Weights of a small transformer language model: rotary positions, 8014 steps.
Each number is 50 + 12 x the weight over its row's rms, rounded and kept within 0 to 99. Layers, rows and columns count from 0. The size before them is the row's rms in percent of the matrix's.

# layer 13 MLP down (transposed), 256x64, rms 0.1, rows 202-212, columns 0-63
095:43 61 59 51 60 42 50 40 48 54 46 43 46 24 67 51 37 49 39 49 43 51 45 38 35 35 34 46 31 59 42 55 75 47 56 49 44 44 67 72 71 37 20 68 35 58 48 40 60 33 27 49 57 60 40 58 62 67 55 41 51 64 43 42
096:44 74 46 45 43 73 39 36 46 39 46 48 49 29 76 61 59 51 40 54 54 60 53 57 50 40 37 60 50 55 49 36 45 58 44 36 40 42 38 31 46 50 56 66 42 38 53 55 29 45 42 67 17 50 44 29 48 50 33 62 46 70 70 37
108:59 47 44 42 52 57 27 53 67 42 52 48 58 46 32 33 52 49 39 47 69 63 33 75 26 62 44 50 64 54 46 62 51 32 42 29 39 24 36 63 47 37 51 51 55 39 52 57 51 57 54 52 39 49 74 34 52 68 52 60 46 35 45 25
107:58 50 38 73 66 54 43 41 62 59 44 46 50 62 50 32 41 49 30 77 54 60 19 46 54 73 62 47 46 54 39 45 45 53 40 33 50 66 59 54 43 42 50 62 48 41 56 77 61 47 52 57 67 34 40 60 65 31 46 61 50 61 31 62
089:69 67 36 49 45 58 57 47 61 49 33 56 65 38 69 68 83 39 35 50 31 36 56 38 31 46 51 41 41 52 46 63 55 40 48 60 35 69 53 58 73 54 64 51 56 69 53 44 50 51 46 55 25 45 54 48 39 35 40 63 49 54 64 34
083:35 46 31 33 39 48 44 47 32 49 56 26 44 29 53 43 47 64 68 70 51 44 44 50 24 54 49 27 52 51 73 60 59 69 53 48 57 43 45 48 57 50 40 54 42 59 51 63 56 49 78 47 61 66 52 37 52 23 33 35 53 66 55 50
098:50 52 57 51 69 59 55 43 55 62 42 48 52 41 60 40 27 59 69 51 63 46 47 66 43 57 72 49 59 22 39 58 46 60 36 34 50 42 62 39 53 76 63 50 48 49 61 51 56 55 28 64 42 43 39 81 49 48 39 20 59 49 49 42
101:42 58 49 19 59 42 53 35 71 55 41 61 49 66 46 51 30 44 51 64 50 67 39 49 40 33 30 33 50 52 42 44 53 47 38 45 26 72 49 66 49 60 53 47 43 32 34 35 58 49 39 59 50 38 63 64 38 50 69 36 59 44 38 71
100:62 47 78 39 36 65 70 61 55 55 60 44 57 42 67 59 31 53 74 41 57 50 57 56 26 29 53 41 44 31 49 56 45 55 44 38 43 52 53 43 49 32 41 58 49 43 53 41 62 38 53 33 24 43 40 29 38 41 45 41 74 49 61 49
095:31 35 50 54 40 60 72 77 54 45 36 54 53 44 30 29 40 55 55 54 47 53 58 48 52 27 49 30 51 55 29 66 55 27 56 73 55 51 39 39 43 44 67 41 54 46 42 68 51 44 61 42 59 41 37 66 38 55 39 45 44 74 63 49
093:39 69 39 64 45 50 39 48 26 34 47 43 45 49 48 35 58 53 66 42 51 32 60 58 26 18 38 51 40 50 62 50 53 68 39 44 60 42 40 52 66 51 27 71 31 52 56 53 47 32 39 60 55 54 51 43 67 28 37 39 58 47 43 53
# layer 13 MLP up, 256x64, rms 0.203, rows 203-213, columns 0-63
087:53 36 55 52 57 48 40 56 59 48 71 43 59 51 48 34 60 35 67 53 41 52 28 59 62 64 35 48 46 32 74 59 14 47 66 48 54 66 42 25 62 35 50 47 57 60 53 65 38 61 51 35 47 32 51 33 66 62 42 41 38 52 54 50
104:55 43 39 30 48 34 51 65 57 61 42 49 55 25 36 69 63 45 41 49 49 50 55 34 59 72 49 56 43 59 35 71 54 45 57 49 39 34 36 45 53 28 42 66 73 52 43 66 35 46 51 70 54 45 66 63 59 64 63 65 60 68 49 38
103:50 49 63 60 31 30 31 21 39 41 22 59 46 60 47 50 66 40 62 27 65 74 61 50 76 57 47 56 59 58 63 49 33 56 45 49 43 37 54 53 65 64 37 69 50 60 50 52 30 54 49 41 57 44 42 45 40 62 61 46 45 50 53 41
089:49 21 32 66 67 60 34 51 48 40 47 50 53 56 21 39 54 64 39 48 42 66 59 46 69 57 24 48 57 39 43 60 42 53 46 36 42 50 48 49 41 43 70 49 31 25 37 45 48 72 43 57 53 60 43 63 49 43 64 39 39 56 65 37
085:30 36 75 54 43 60 43 54 46 55 48 48 53 51 70 46 47 54 57 64 78 60 57 31 55 29 65 57 71 42 67 41 68 57 48 28 59 55 71 42 49 30 66 31 56 38 53 48 48 60 67 45 52 58 34 40 60 55 62 60 48 43 59 42
104:54 46 43 38 67 45 49 37 35 67 67 50 48 17 57 60 47 40 43 51 50 52 43 50 53 41 50 56 53 46 55 75 42 47 42 36 44 34 74 58 46 49 61 69 46 48 80 50 17 63 58 34 48 69 40 62 57 32 56 38 56 49 47 43
097:47 55 45 41 64 55 50 34 37 45 49 71 30 30 53 52 50 49 59 23 45 43 69 55 56 57 73 71 66 60 59 51 29 55 29 59 81 49 58 46 45 47 30 49 49 60 56 47 51 52 42 48 38 48 39 56 59 69 52 58 52 79 49 43
102:43 70 47 35 54 64 65 40 63 62 55 54 57 41 41 58 62 45 47 39 26 65 64 48 54 62 54 67 58 52 50 57 48 54 32 53 25 65 66 43 58 54 41 39 45 37 66 50 30 36 26 55 75 48 52 42 44 62 51 52 82 39 51 56
098:63 41 53 59 42 32 40 69 87 47 37 65 60 59 37 57 61 64 87 60 56 48 39 43 50 52 54 45 45 43 49 49 58 43 36 50 33 54 35 53 53 55 40 67 33 36 42 60 53 55 62 50 44 41 53 33 68 54 63 45 68 55 69 51
094:39 68 47 63 57 56 69 39 42 40 50 33 40 50 42 55 43 33 71 42 51 49 57 64 62 27 65 64 74 56 55 52 60 52 43 45 48 46 28 31 59 39 52 68 56 62 64 41 61 32 35 41 56 52 34 50 73 59 57 51 48 75 63 48
086:71 56 55 48 49 75 74 49 50 57 34 57 51 48 41 65 42 60 39 50 36 43 48 36 35 51 54 64 50 33 62 35 38 51 44 34 58 74 76 43 67 53 66 59 63 47 54 49 53 59 51 53 40 72 72 53 46 51 53 41 37 65 47 23